Each number is 128 + 32 x the weight over its row's rms, rounded and kept within 0 to 255. Layers, rows and columns count from 0. The size above them is the row's rms in percent of the matrix's.

# layer 6 MLP gate, 576x224, rms 0.0489, rows 124-134, columns 0-223
size [111 115  87  94 113  98  93 105  97 125  96]
[[144  59 106 113 137 138 147 141 142 157 108 156 115 176 145 197 169 121 127 142 119 139 119 170 106 120  66 149 124 174 104  81 157 138 101 125 150 111 156 171 130 119 118 196 103  67 152  65 169 179 134 138  99 125 121  73 162 127 121 128 199 182 129 134 123  85 120 103 148 119 154 110 151 140 140 120 167 114 174 105 109 133  78 149  85 142 130 125 115 120 144 145  98 184 115 148 121 150 122 163 143 138  58 109 107 113 121 121 161 136 177 111 139 128 107 165  45 187 161 164  90 182 123 164 180 170 153 161  69 124 120  96 143 139 176 121 119  76 154 133 145 126  92 119 117 105 157 119 128 146 156 123 112 145 174  91 117 119 129  99 123 104 156 109 110 116 147  94 148 107  97 136 136  67 154 138 195 173  91 148 114 119 114 144 131 123  55  52 128 131 110 106 143 228  79 146  62 125 165 157 145 131  80 148  82 147 121 130  80  95 149 172 107 116 140 174  28  55 134 110 175 133 158 150]
 [113 138 195 108 102 118 101 131 207 164 132 162  97 142 128 112 142 152 134 122 155 185 165  94 115 135 145 168 156 112 100 173 148 116 165 169 141 136 143  96 184 150 123 119 113 141 163 209 147 178 111 134 118 111 159 111 116 134 141 111 139 103 127 142 151 168 122  60 107 125 134 136 130 137 127 120  99  80 178 113  74 124  70  93 101  89 147 175  84 136 175 103 117 138 129 139 123  98 141 114  90  80 131 143 101 176 155 118 150 106 115  96 109  79 119 197  95  80 102 118 146  89 148 117 111 132 160 120  92 141 155 142 134 118 123 169 176  91  74 148 126 133 112 125 105 134 128 194 128  87 136 132 112 205 136 139 144 105 123 150 187 188  96 179 148  81  96 148 164 112 102 126 107 109 147 173 111 221  52  73 151  62 123  66  79 158 107 147 111 131 184  77 142  98 124 132 207 113 143 150 177 113 142 163 191 105 143 135 100 102 121  67 164 143 127 145 138 108 134 183 169 105  55 139]
 [114 156  75 136  90 158 116 130  98 165 134 171 188 114 196  88 103 149  54 149  89 208 168 153 121 188 122  90 162 151  72 175 162 145  87 101 147 112 120 141 139 158 134  93 122 181  92 146 162 120  78  74 138 125 114 111 116 102  87 129 163 117 141 105 148 119  90 177 119 146 127 129 105  78  75 147 108 148 123 126  96 124  77 110 166 148 119 101 123 105  85 131 120 132 152 170 177 121 127  96 125 170 122 125 129 117  90 133  92 200 164 137 121  98 190 142 164 135 128  85 154 144  93 109 122 139 122 129 136 146  65  52  97 132  90  76 125 132 139 100  64 125 173 165 100 125 149 131 144 108 179 157  77 127 162 139  84 145 125 124 165 146 158 158 156 175 150 181 156 123  88 115 121 144 123  67  88 111 129 135 117 118 219 136 168  92 143 115 124 108 171 221 141  85 119 133 146 129 135 100 117 172 120  74 154 182 201 141  99 130 177 145  99 101  75 133 117  95 121 114 152 126 185 142]
 [167 179 147 107  94 130 105 108 118 178 133 101 119 136  58  79 122 115 139 165 103 159 110 118 121 133  93 125 163 150 141 111 144 145 164 121 147 144 143 146 138 145 105 101  87 108 141 181  85 123 116 131 161 125 149 135 183 124 154 131  78 147 136 137 118  88 111  92 143 178 141 113 106 135 108 183 139  87 127 121  84  96 188 125 105 145 179 171 113  84 138  92 195 174 128 167 162 139 173  79 116 111 119 156 128 141 129 116  74 135  86 169 141 132 175 184 159 147 128 147 131  73 162 170  75 136  45 148 183 104  99 141 102 132 156 142 142 171  77 125 106 203 140 151 107  95  71  89 122 145 167 193 138 130 109 134  97 148 129 168 159 152  92 155 174 114  92 177 109 129  56  99 143 222 181 137  77 117  78 172 109 157 109  76 108  89 165 142 121 140 143 136 118 116 125 124  79 107 149 103 139  66 130  53 150 182 100 158 173 131 133 103 202  91  92 122 173 158 139  97 125 115 149 121]
 [146 160  82  90 135 154  83 143 139 110  76 150 124 124 147 114 115 103 116 123 105  89 147 143 124 139 113 125 144 189 202 104 134 157 150 107  86 112 170 129 149 173 179  75  66 126 145 110 134 202  94 116 148 119 171  99 130 153 129  81 139 106 186 130 166 127 121  87 137 148  88 172 177 176 118  94  72  76 116  78 120 162 156 124  86 120 153  81 113 104  73 149 126 100 109  84 170  80 134 124 114 144 193 120 114 160 139  93 126 127 137  94  64 143 128 119 101 141 176 160 167  75 112 113 152 123 102 124 124  74 120 111 198 124 170 121 142 119  81 143 142 121 199 133  87 148 121 208 116  91 106 152 108 106 140 144 174 158 122 140 143  45 181 102 148  69 130  71 177 124 157 126 136  97 106 151 182  88 114 147 137 138 130 116 135 161 129  95 155 130 102  86 105 196 153 157 134 144  81 160 105 176 100  76 139 176  99  98 152 112 217 153 124  82 126 142  77 118 125 139 158 157 120 160]
 [122 163 163 134 142 173 139  79 153 103 144 155 105 151 111  97 164  98 145 102 167 123 136 110 152 118 142 141  56 157  97 148 102 131 134 132 188 158 211 182 160  98  58 174 187  98 146 129 165 120 136 110  73 150 141  95  90 154  97 147 118 171 150 145 126 181 169 125 174 144 134 109 134 123 150 129  76 144 162 119 149  50 144 141 158 105 133 111 135 129 168 176 196 179 208 148 157  66 131 111 137 110 104 136 127 150 103 150 198 147 107  91 105 130 125 131 113 132 128  70 135 123 127 132  59 159 182 142 154 184 124 143 118 172 130 114 153 130  76 149 187 123  96  71 100 162 105 100 125 162 113  97 178  83 122 140 112 176 145 117 162 181  92 130 151 164 121  85 173  75 148 164 159  99 133 174  86 152 100 164 134 129 106 187 147 161 131 119 164 148 133 128 167 222 100 136 106 129  78  89 105 136 114  84 121 171 110 127 122 131 164 155 156  86 125 154 115  96 134 125 166 116 132 200]
 [135  47 107 116 142  98 157 140 100 169 168 166 173 102 144 151 107 109 145 105 130 108  96 158 108 122 181  84 145 122 156 142 124  93 188 118 123 110 120 122 161 140 120 188 203 132 153  81  66 148 141  62 123 120 155 119  65 187 162 160  86  72 104 208 152 169  53 130 104 185 118 139  76  75 186 140 181 113 131 133 108 169 109 157 154 112 120 126 125 127 126 155  95 124 135 127 119 122 159 142 133  90 117 138 149 172  94 148 150 134 129 121 142 112 141 110  85 167  65 119 109 149 136 159  60 203 112 188  98 131  87  74 117 121 125 111 118 123 183 123 178 116 142 126 159 218 108 142 120 117 143 124 192 120 122 101 124 116 109 123 224 108  54 104 127 138  52 135 119 109  86 102 129 125  96 150 153 136 140 150 143 128 134 127 113 168 138 131 144 111 112  85 121 141  79 129 133 143 225  94 150 109 130 110 153 170 117 127 109 146 127 184  82 116 131 110 179 106 101 111 143 162 110 137]
 [150 103 148 143 183 114 121 169 121 131 143  62 123 142 112 185 169 101 107 153  96 131  83  66 114 151  47 144 186 176 179 148 122  83 102 147 102  76 118 133 130 105 122 136 147 137 132  93 141 192 144 136 152 143 128 169 128 160 119 174 145 104  99  93 130 122 102 159 169 111 143  93 117 139 125 112 171 150 116  34  78 139 164 125 128 163  85 111  81  94 110 144 104  94 110 116  99 167 171 156 114  78 111 158  98 174  86 144 181 137 134 164 122  97 125 130 111 150 169 178 132  66 132 105 161 129 114 114  93  58  97 173 122 136 144 114 110 121 144  94 175  88 124  99  91 148 160 140  93 137  63 104 126 125 171 133 118 125 157 120 221 145  80  80 137  87  61 101  93 100 178 147 185 147 104 162  35 155 111 146 127 112 125 161 127  93 121 118 113 107 111 155 173 149  99 156 134 112 108  72 126 124  94 124  79 125 136 123 100 131 112 205 116 107 172 176 124  72  99 149 136  95 186 133]
 [115 124 180 152 149 204 100 122 125 148 135 120 141 111 133  68 106  94 117 188 142 134 162 145 105 140 117  74 125 124 123 155 141  92 167 127 144 153  95 107 130 159  72 108 145 157 125 119 114 109 103 111 132  79 197  76 155 121  94 131  77 115 167 168 160 113  93 126 128 119  89 132 166  94  66 100 117  85 145 142 110 130 116  74 109 101 139  79 114 168 117 118 119 154 123 169  90  99 155  74 176 108 168 171 143 125  98 132  85 147 138 113 122 129 143  71 133 138 120 132 224 182  75 110 103 122 138 109 155 120  57 134 150  94 146  76 191 131 163 121 132 158 198 134 171 140 119 187 183 153 168 150 146 124 132  86 100 118  86 103 150  94 137 198 150 179 104 143 178 133 160  96  95  88 150 121  53 145  86  85 121 126 143 123 148 139 125 129 162 159 142 126  74 139 166 124 114 150  73  96 194 113 163  41 122 159 143 106 110 102 144 142 105 141 146 144 176 213 107 165 145 104  84 161]
 [132 142 156 119 144 142 129 107 129 111 178 110 123 134  99  79 178 138 112 113 163 130 143  92 140 146  65 114 148 138 132 140 174 100 138 133 182 118 119 138 184 130 131 142 135  86 121 143 140 169 152 161 126  86 155 135 111 131  91 122 113 155 176 155 121  89 114 149 131  90 118 150 150 175  98  43 152 164 126 146  84 138 138 137  46 138 112 124  63 119 144  80  75 128  90 163 141 126 123 143 169 120 131 166 128 144 120 154 166 161 144 198  86  98 146 165  96 178 160 146 116  68 130 110 157 106 165  94 136 155  60 152 102 135 128 112 126  95 133 209 174 173 135 126 131 182  64 111  85 141 144 169 115 114 112 116 130 183 160 174 118 123  82 101 190  81  91 212 129 162 130  70 110 118  97 169  66 156  84 140 153  99  75  78 187 147 133 105  88  98 132 113 151  99 166 113 148 111 121 151 104 132 110 125 151 170 106 142 128  67 142  74 110 160 149 164 137  44 117 180 142  99 105 203]
 [105  69 129  91 148 167 126 121 118 173 168 159 168 108 139 153 128  74 142 136 157 114 100 162 152 100  70 107 125 140 126 125 119 154 121 184 103 135 156 156 121 141 209 172 159 166 124  51 142 187 148 128 115 136 142  82 121 142 112  64 116 109  92 157  90 118 122 146 110 161  82 115 131 151 149 132 136  95 117  96 139 103 191 131 116 148 111 122 168  40  91 115  71 161 116 137 145 162 127 112 160 156 126 125  59 119 128 143 137  64 156 135 155 127 152 104 151  62 105 140 122  82 179 115 116 144 142  93 134 104  77 152 142 154 121  73 119 135 121  32 210 179 130 114 123 152  79  89  30 117 188 100 200 126 163 109 111 141 146 148 115 117 137 110  80 100 121 142 165 176  94 145 181 118 157  84  91 116 117  94 153 117 166 122 149 129 131 111 128 147 133 108 130 124 113  35 109  56 161  89 155 160 168 159 153 153 113 112 155 115 188 137 158 142 126 150 137  76 134 120 138 134  92 140]]
# layer 6 MLP up, 576x224, rms 0.0442, rows 124-133, columns 0-223
size [110 108  93 104 120  92  87  98 104 132]
[[126 156 144 124 156 128 131 119 110 108 192  85 136  93 146  59  82 137 140 151 196 109  86 143 124  81 128 104 149 108 131 167 139 109 103 150 146  82  96 130 107 148 190 115 153 152 112 150 146 108 164 157 182 175  82 131  97  99 182 123  97 107  63 126 165 200 154 121 151 122 120 123 147  47 146 133  66 148  77 129 179  92 132 142 143 147 116 152 153 139 147  90 134 130  84  93  87 174 130 142 151  71 121 114 198 103 128 198 121  91 126 158 132 155 168 149 160  92 131 151 107  75  89 108 122  66 101  96 154 173 144 110 126  60 132 105 130 152 115 157 117  48 156  57 116 152  99 167 154 145 158 103 138  73 130 140  93 101 144 124 151 169  86 159 107 135  89 189  92 108 148 180 142 110  81 151 116 122 158 146  86  78  72 122 110 133 116 152 174  58 103 124 114 146  89 135 183 131 127 121 103 119 108 177 120 124 143 109 189  97 134  47 132 174 135 130 152  99 127 155  92 130 148 132]
 [132 144 101 138 114 125 157  96  61 151 187 111 140 119 134 115 147 154 144 127 128  66 149 184 160 189  94 110 117 194 104 139  99  92 126 144  83 118 112 135  86 136 157 133 192  65 106 102 144 121 169 153 166 103 137 157 132 115 171 202  82 142 143 122 102  66 115 242  83 151 146 119 178 101 160 134 142 185 137 127 128  86 168 163 154 104  67 154 156  84 128 200 104  63  77 139 107 128 122  90 155 117 134 200 107 107 177 112  85 180  91 157 160 154 163 140 185 106 147  96  93 129 151 119 172 167  87 174 160 112 143 133 127 117 186  80 102 140 138 114 140 164 131 145  89 163 121 143  71 168 191  91 101  54 124 118 130 162 125 158 100 147 148  86 100 192 109 147 123 199 158 130 160 154 154 132 104 100 143 166 133 174 151 128 175 122  88 119 154 124 160 146 112 150 102 114  96 121 167 138 103 121 120 141 131 152 128 103 165 143 129 118  97 138  88 145 149 124 126 123 137 131 178 137]
 [151 168 125 123 117 127 140 123 138 181  95 128 108 178 163  98 139 219 149 186 107 152 180 121 120 176 124 163 133 102  74 103 154 142  62 129 140 103  98 151 185 116  92 118  77  79  99 171  99  99 121 101 174 136 134 156 136  83 139 162 104 160 150 118  94  79  50 150 150 156 181 148 131 158 160 151 148 139 159  97 112 116 148 144 151 161 139 192 168 180 121  99 194 149 155  91 160 151 139 108  99 109  90 156 127 147 115 159 174 135 106 229 113 179 118 153 164  82 155 128 144 144 133 170  88 134 126 124 104 129 110 151  86 116  85 205  93 148 157 153  93 140 133 105 124 120 127 111 174 110 117 126  74  92 167 166 111 118 134 167 174  87  91 170 154 133 161 137  99  80  57 134 116 134 130 140  81 127 128 126 141 144  90 149 165 100 111 130 180 113 155 154 135  93  97  86 162 166  94 133 106  71 138  91 138 228 138 141 106 155 118  94 117 105 163  66 131 135 133 158 183 128 143 107]
 [111 183 194 122 100 154 121 138  92 179 121 142 112 107 100 143 150 149  67  78  96 187 174 179 149  85 142 159 125 163 160 109 129 135 143 109 163 152 153 130 141  81 165 141  76 128 145 122 134 117  90  95 116  90 142  74 184 178 114 151 128 135 192 179 147 110 135  67 159 134  82 195 139 121 152 147 113 138 126 216 117 158 123  73 139  67 158 128 112 126  87 120 146 140  98 144 154 179 157 120 140 100 154 131 135 135  84  93  92  77 137 134  83 145  87 138 120 101 110 107  99 139 155 151  63 109  92 113 147  80 139 140 147 176 114 186 126 166 117 107  87 168 186 183 112 125 146  83 157  99 126 131 120 106  71 133 100  88 136 189  98 149 145 112 148 151 168 142 135 132  95 172 145 143 170 107 174 106 164 174 124 123 117 110 131 111 166 155 122 159 152 141 128  91 107  86 124 126 146 172 123 107 117  94 223 142  75  84 177  99 142  94 139 130  64 191 151 156  81  61 142 162 114 150]
 [113 108 197 145  97 140 132  94 157  72 137 100 117 128  79 108 115 154 111 148 128 165  70 115  80 150 161 116 101  90 124 141 139 103 127 155 153 127  86 140 166 142  78 121 176 131 115 129 153 103 205 111  46 109  76 147 128 155 114 149 143 162 150 151  98 134 134 137  92 168 140  91  87  73 126 144 194 137 108 128 150  92 131 140 109 175 147 102  85  65 136 127 109 113 129 120  79 173 109 145 137 118  56 119 130 194 106 164 171 154 149 158 135 110 145 169 193 124  91  65 145  58 121  98 134 139 204 168 165 136  96 140  89 167 115 116 163 152 161 106 193  95  76  98 129 108 125  54 140 136 150 133 140 147 107 117 103 115 104  71 123 173 157 201 116 201 124 187  99  99 193 114 144 153 137  89  96 124 121 124 117 123 143 199 100 108 112 160  98 141 108 140 118 124 120 142  98 118 114 102 166 132 171 141  78 103 184 154 102 145 122 100 119 213  82 116 153  99 122 100  95 146 150 146]
 [153 124 136 146 128  57 118 158 157 134 113 109  94 106  88 167 123 150 112 133 106 130 177 114 134 147 105 137 152 149 148  48 112 164 137 109 110  98  79 136 166 149  96  82  42 134 129 143 100 135 114 147 148 163 103  94 170  35 170 142 131 162 153  91 136 103  99 121  61  99 118 112 167 167 175 140 129 106 131 143 127 125 104 142  80 122 141 128  98 166 126 108 122  61  93  52 124 125 133 135 136  92 112 113  97 108  92 134 147 107  99 171 141 148 137 136 166  95 115 174  96 106 113 142 122 176 143 115 121  78 118 159 130 114 114 163 131 125  90 120 122 104  99 113  95 150 134 185  66 101 178 159 134  95 201 160  91 101 125 179 121 134 116  88 181  58  96 150  90 127  94  68 117 167 136 119 122 114 127 132 133 128 181  89 140 172  88 106 136 102 114 149 115 148  85  66 135  66 136 178 136 173  85 237  91  66  87 126 139  78  96 140 134 148 158 145 143 101 120  63 116  70 156  79]
 [177 117 171 179 143 135  78 130 155 104 116  87  80 143  87 127 108  88 148 164 162 141 146 148  91 108 128 183 147 127 137  61 103 151  80 111 125 127 101 121  92 136 144 118 112 179 109 172  96 125  95 155  87  94 119 143 154  99  67  95 127  93 150 122 148 127  71 157 134 141 144  96 156 129  79 155  67 210 146 127 174 144 132 150 157 135 199  81  75 163 131  36 183  99 117 174 144 133 114  89 135 104 131 145 144 111 104 119 129 127  88 188 143 109 170 139  77 172 108 198 160 190 105 103  99  94 149 103 176 114  81 118 134 108 142 140 116  96 175 179 124  99 121 112 130 105 148 139 137 107  85 188 113  99  96  94 111 192 127 150 139 134 139 153 110 101 167  94  92 126 112 161 126  84 139 160  31 143 137 143 178 118  73 120 142 122 150 145  70 153 111 150 165 138 119  87 163 168  71 104 146 158 130  74 106 142 121  98  83 132 118 119 156 116 148 175 118 193 167 102 116 132 178 127]
 [158 165 109 146 119 144  92 116 168 138 117 128 125 179 122 160 119 177 167  69 155 136 141 146 146 101 122 146 138  62  84 119  87 140 168 118 196 157 153 135 147 118 122 122  71  70 158 148 172 120 105 173  94 118 141  75  79  79 123 145 136 142 156 169 157 192 168  76 132 131 154 119 171 142  54 139  69 118 102 169 162  76 135 128  65 106 237 134 138  84 190 115 136 156 132 158 102 152 109 131 140 137 127 122 145 116 115 142 127 127 125 115 121 134  79 140 160 119  93  81 112 132 162 159 115 111 132 149 138 223 136 100 139 127 162 165 151 113  89 145 153 134 117 143 107 110 117 139 107 108 162 103 128 143  86 139 108  57 120 163 119 134 141 122 151 126 141 131 182  88 101 194 103  65 161 171 221 163 150 149 137  69  94 100 111 184  83 147 173 148 140  70 130 118 126  78 121 109 140 184 154 140 101 180 174 141  82 108 120 139 155 111 208 159 118 108 109 172 122 154 139 116 118 144]
 [168 118 162 132 114 158 148 118 122 154 155 118 115  58 106  89 115  75  97 156 115 111  72 139 110 135 129  74 115 213 149 181 150 121 125 117 148 163  96 155 129  64 137 123 127 172 147 148 150 112  48 157 104 116 137 172 204 112 109 158  80 144 148 151  88  76 115 133 132  97 122  70 197  97 146 149 103 175 146 156 103  69 180 115  49 141 155 104  98  65 111 128 109 133 181 180 117 104 142 117 127 133 184 159 108 102 170  88 147 127 180 122 159 108 183 147 114 193 128  94 138 122 161 143 160 103 152 137 173  78  87 148  99 133 151 112 149  63 138 118 107 135 113 214 108 137 101  93 143 127 162 197  86 114 163 137 161 207  85  99 159  95 150 138 126 144 130 136 146 140 114 102 110 104 110 109 134 152 121  93 126  74 143 145 188 128 126 101 120 127 132 125 127  59 157 119 106 155 133 130 117 137 158  97 138 118 140 125 172 162 137  68  98 162 133 137 149 126 187 104 165 191  75 141]
 [123 143 166 103 163 178 132 125 119 107 163 110  95 124 152 100 185 123  42 115 170 134 133 134 172 111 108 126 131 128 143 104 192 128 116 110 202 123 152 145 157 143 128 163 134  59  93 129 179 143 192 142 156  59 164 116 122 141  97 125 152 125 126 155 134  80 176 147 119 121 122 149 148 194 116   5 135 142 136 170  72 171 149  88 109 125 124  69 109  74 106 128 107 134 105 156 144 114  54 124 188 140 159 111 133 146 112 159 177 145 189 183 108 134 116 152 100 131 177 155 141  86 104 120 159 109 172  59 154 173  57 111 146 166 115 118 135 104  80 139 174 144 140 186 126 140 135 124 119 121 126 172 142 104  90 114 120 139 159 126 132 130 128  72 135  79 117 131 154 159 109 126 110 108 137 145  75 109 143 108 129 101 104 125 170  43 114  56 113 137 114 112 122 143 144 121 137 132 150 149  81 103  93 147 134 130 123  89 135  94 169  82 151 158 166 167 153  73 113 123 141 116  75 213]]
# layer 6 MLP down (transposed), 576x224, rms 0.0453, rows 124-133, columns 0-223
size [117 114  93  96 103  94  88 104 102 130]
[[139 114 116  97 119 125 136  92 156 170  68 105  91 147 168 166 126 140 105 171 149 121  85 140 124 118  80 131 106 145  98  79 158   0 111 127 173  87 159 156 101 105 139 194 113 121 117  75 162 154 135 151 110 180 147  88 125  97  77  98 166 200 123 126 151  55  62 103 190 140 140 164 163 130 143 114 142 108 175 116 153 162  90 124 112 175 148 124 163 145 138  89  94 158  80 169  86 145 139 161 160  98  79 127  76  90  96 131 118 100 186  88 143 131 101 162 101 145 115 171 147 175 106 133 171 124  89 125  93 127 101 105 125  65 159 129 104  76 112  92 134  87  82  83 124 100 165 166 116 117 158 123 105 122 152 104 141  95 115  69 137 115 113 147  83 127 123 145 136 113 100 126 127  61  67 174 154 158 133 122 178  86  62 138 156 129 104 114 117 106  88 145 153 165 152 180  95 138 103 172 166 111  88 141 115 148 131 158 119 112 168  88 116 136 134 152  93  75 117  96 175 111 123 119]
 [101 134 154 138 106 133  99  89  84 163 188 119 110 147 145 115 161 130  99  81 176 138 170 163 142 109 137 141 134 157 103 158 118  90 180 145  62  75 133  73 111 165 155 104 156  92  83 217 142 154 149 162 154 110 201 109 114 126 174 160  89 127 129 143  96 112 160 149  79 197 153 121 159 130 146 141 137 147 193 111  97 102 130  75 140 117  91 187 149 104 145 137  94  74  67 125 147 163  96 113 107 109 128 199  84 122 193 120  89 154  77 111 125 120 119 177 158  72 107  96 111 109 152 144 163 167  91 182 153  99 156 150 179 113 139 115 103 141  73 119  86 172 145 168  70 145 112 154 100 137 179 137 107  86 120 127 169 108 167 192 165 143 115 130  89 150  82 146 119 156 103 139 168 141 162 170  74 170 123 142 156 156 162 154 168 118  99 135 161 138 161 125  94 127  93 165 140  99 163 137 170 123 103 152 136 187  81  76 166 118 110 112 129 133 122 148 134 113 151 138 182  74 160 162]
 [ 88  91 118 122 127 163  86 104 133 161 159 167 140  77 156 113  97  84  51 111  61 138  88 139 134 117 158  68 103 185 147 171 121 153 161  90 134 129 147 106 101 150 160  91 197 162 134 111 148 134 168 127 148 106 129  96 166 148  85 130 145 124 107 127 146 156 143 102  59 101 109 151 118  91  71 125 109 145  84 141 155 100  92 148 101 128 111  79  91  84 123 180  76 121 107 199 150 105 134 139 210 172 137  78  68  90  54 129  80 167 143  70 143 120 158  96  81 158 126  81 129 139  88  96 201 108 135 108 153 137 148 102 113 132 154  69 159 121 139 124 148 147 112 121  87 181 133 156 117 177 147 126 132 138 100  65 106 141 146  89 112 178 138 110 134 111 115 152 181 142 171 148 114 128 114  91 127 111 147 168 121 115 177 128  78 163 147 115  93 135 105 160 112 118 137 160 110 120 161 117 127 199 146 145 139 100 158 104 101  92 174 180  93 128 109 217 120 139 134 120 104  67 171 178]
 [122  67  97 134 129 122 138 143 127 116 166 116 124 149 186 148 127 155 124 114 187 105 160 159 130 107 162 119  77  91  75 159 125  98  90 142  75  98  95 139  85 125 170 139 175 144  96 159 149 126 148  99 126 150 153 140  93 114 101 118 139 118 107 100 141 162 133 162  88  55 112 127 171 171 118 110 109 169 138  91 130  80  83 120 167  76  67  74 103 136 106 148 114  83 141  88 112 109  76 185 161 165 110  89 130 146 112 145 163 129 174 131 143 131 119  86  95 147 161 158 140 191 104  82 182 125 195 109  75 145 133 146 178  82 104 125 129 121 152 120 132  82  81 104 153 139 170 119 112 103 117  89 136 141 168 123 161 190 161  80 117  92 106  95 108 129  77  63 143 141 205 113  65  56  98 127 188 153 151  88 179 139 129 129 150 164 126 125 135 125  99  95 154 154 154 162 178 158 114 103 110 183 164 190  98 107 144 141  76 106 108 152  86 154 193 108  85 110 185 142 146 102  91 132]
 [169 107  63 133 152 146 138 132  65 171 136 152 112 143 180 136  98  93 146  88 103  79 154 122 171 129 160 133 128 186 167  98 101 117 141 122 113 137 179 168 133 148 193 104  54 134 170 128 125 170  72 106 207 166 143  93 116  91 116  90 116  82 108 107 165 140 129 102 143  88 121 125 172 146 123  66  92 146 154 104 134 182 137 124 102 102 124 119 124 168  95 113 114  96 139 145 217 120 151 126 113 130 198 172 107 118 153 128 123 106  99  99 114 106 123  95 128 125 137 181 123 130 140 143 160 119  55 134  98 132 134 150 165 125 151 134  97  97  83 136 114 193 131 123 114 134 139 192 122 106 116 163  74 125 139 138 179 131 130 144 164 125 100  69 152  31 123  58 159 113 137 149 137 102 119 187 195 113 141 160 147 157  68 140 165 167 158 128 163  63 180 102 102 201 126 149 156 125 120 142  92 155  76 119 171 145 106 102 131 112 137 175 133  75 158 167 109 137 107 101 182  85 143 117]
 [104 161 150 146 141 107 139 108 165 110 100 154 101 150 127 108 135  71 129  92 140 110 128 130 134 148 141 142  53 179 163 104 135 131 156  95 142 121 168 193 151 117  72 134 136 105 200 118 160 111 112 112  87 179 115  89 127  98  80 114 106 172 164 115 129 183 154 104 114 112 131 127 151 117 188 135  63 145 201 121 195  86 140 169 136 124 129 127 136 143 132 143 192  82 188  73 140  78 148 137 167 121  99 114 116 125  84 145 197 133 130 105 105 154 115 135 121 146 104  99  86 126 106 106  62 139 205 124 144 129 120 179 153 150 153 133 169 118  77 166 162 155 107  48  89 177 134 127 100 109  86 154 209  64 187 146  86 162  93 129 181 160  90  98 164 147 127 101 160 101 123 128 115  98 146 175 114 144  97 150 113 118 126 127 157 153 101  99 123 140 129 101 137 199  75  95 113 129  81 129  65 171 110 153 127 149  82 136 107 114 144 182 155  97 115 171 139 105 121  68 170  87 144 144]
 [182 106  85  84 144 125 169 124 130 157 118 104 147 131 117 108 103 114 122  89 183 112 126 115  96 144 121 157 162 158 172 109 129  34 132 133  70 118 105 106 166 163 136 159 167 176 143 125  85 167 127  89 172 125  89 126  82 130 112 155 122 126  51 212 154 177 103 115 163 157 125 151 179  89 136 183 134 165 107 112  81 183 119 183 111 162 106 112 141 114 123  96 130 150 130  99 127 119 168 134  90 144 139 121  96 103  92 131  83  94 122  57 115 130 124 117  70 181  68 127 150 144 201 133  90 200 106 124 121 132 100  69  83  84 142 105 137 187 157 143 143 105 143 140 118 189  77 106 189 122 118 138 199  98 143  98 123 134 116 149 173  93  55 154 125 121  82 153 141 100 116 107 145 145 123 162  77 136 149 166 149 179 133 109  94 121 172 160 113 112  99  82 131 113 122 143 177 108 170 115 109 167 111 102 114 191 133 112 141 157 154 153  48 114 163 112 139 129 157 125 193 116 133 138]
 [149 169 154 148 128 118 110 131 138 132 111 113 128 204 123 170 125 174 204 129 142 132 124 145 174 135 160 122 181  64 101 131 124 194 133 107 197 152 165 146 141 108 132 164  90 119 124 132 179 148 114 190  93 134 127 115  64  81 133 140 113 121 114 134 163 166 120  82 164 169 163  91 151 136  53 131  94 156 125 132 148  71 172 158  84 124 234 122 181  98 202 101  85 140 122 182 138 148 113 135 143 108 114 163 181 132  88 140 138 142 110  97 106 122 100 137 135 154  78 140 107 121 183 153 138 109 117 144 129 173 119  76 128 114 144 164 167  93 113 114 167 102 127 112  95 102 113 159  70 117 139 115 106 165 114 124 107  67 142 148 181 167 104  90 136 124  88 128 195 100 133 171 127  80 149 186 154 184 152 132 100  82 104 107 120 138  94 135 135 119 117  77 129 139 110  94 120  72 140 180 165 141 107 172 173 120  62 110 119 153 135 174 207 158 134 143 108 133 128 193 122 107 171 158]
 [112 144 118 118 107  90 107 135 103 133  98 127 163 163 171 150 157 142 185 134 149 153 172 148 133 115 151 174 144  87 157  69 116 131 130 133 148 137 150  89 103 160 131 100  94 102  63 128 102 109 207 144 159  96 126 113  64 153 126  75 190 151 123 130 152 145 130 114 117 174 144 178  92 126 165 125 161 109  78 111 127 168 116 152 180 124  96 105  97 168 143 114 104 124  54 105 162 177 156  69 159 127  77 127 126 102 134 167 153 134  95 124 103 144 119 117 129  23 122 162 124 138 147 118 120 135  95  91  78 164 169 137 177 123 137 127  93 169  91 136 139 156 153  57 197 132 144 164  82 157 136 108 197 151  94 120  84  65 119 162 114 171 147 111 125  73 180 120 113 111 122 191 188 116 126 131  87 104 109 133  72 187  89 120  66 107 129 148 106 142 129 121 110 199 107 167 129 111  65 110 146  95  96 135 133 130 141 139  73  87  92 148 153 139 150  96 150 128  61 163  71 138 124 156]
 [141 138 139 147  82 140 108 144 104 111 151 115  96 133 173 145 177 139  84 137  93 114 112 144 169 118 178  76 146  78  99  84 149 123  96 110 175 155 188  83  75 134 103 149 129 103 114 138 176  98 129 121 172 124 155 114 117 138 139 152  79 128  90 191 186 142 133 166 149 153 122 187 176 206 144  77 122  89 121 159  96 170 122  89 116 155 153  93 185  79  68 147 118  89 127 129 123 100  54  99 167 180 189 114 153 152 141 170 141 176 116 201  64 155 104 118  93 118 120 154 152 136 170 106 157 163 106  78 151 109 148 166 168 177  96 103 147 156  51  87 107 141 113 168 133  52 149 133 142 111 122 189  85 180 109 120 152 122 144 112  71 128 109 114 116 138 179 114 183 172 137 141 143  95 158 139 112  89 182  93 163 113  84 140  83  74 138 121 132 145 176 137  84 148  97 123 129 112 132 149 129 128 120 141 137 129  86  75 126 119 136  90 179 131 138 156 162 112 145  91 101 112  80 136]]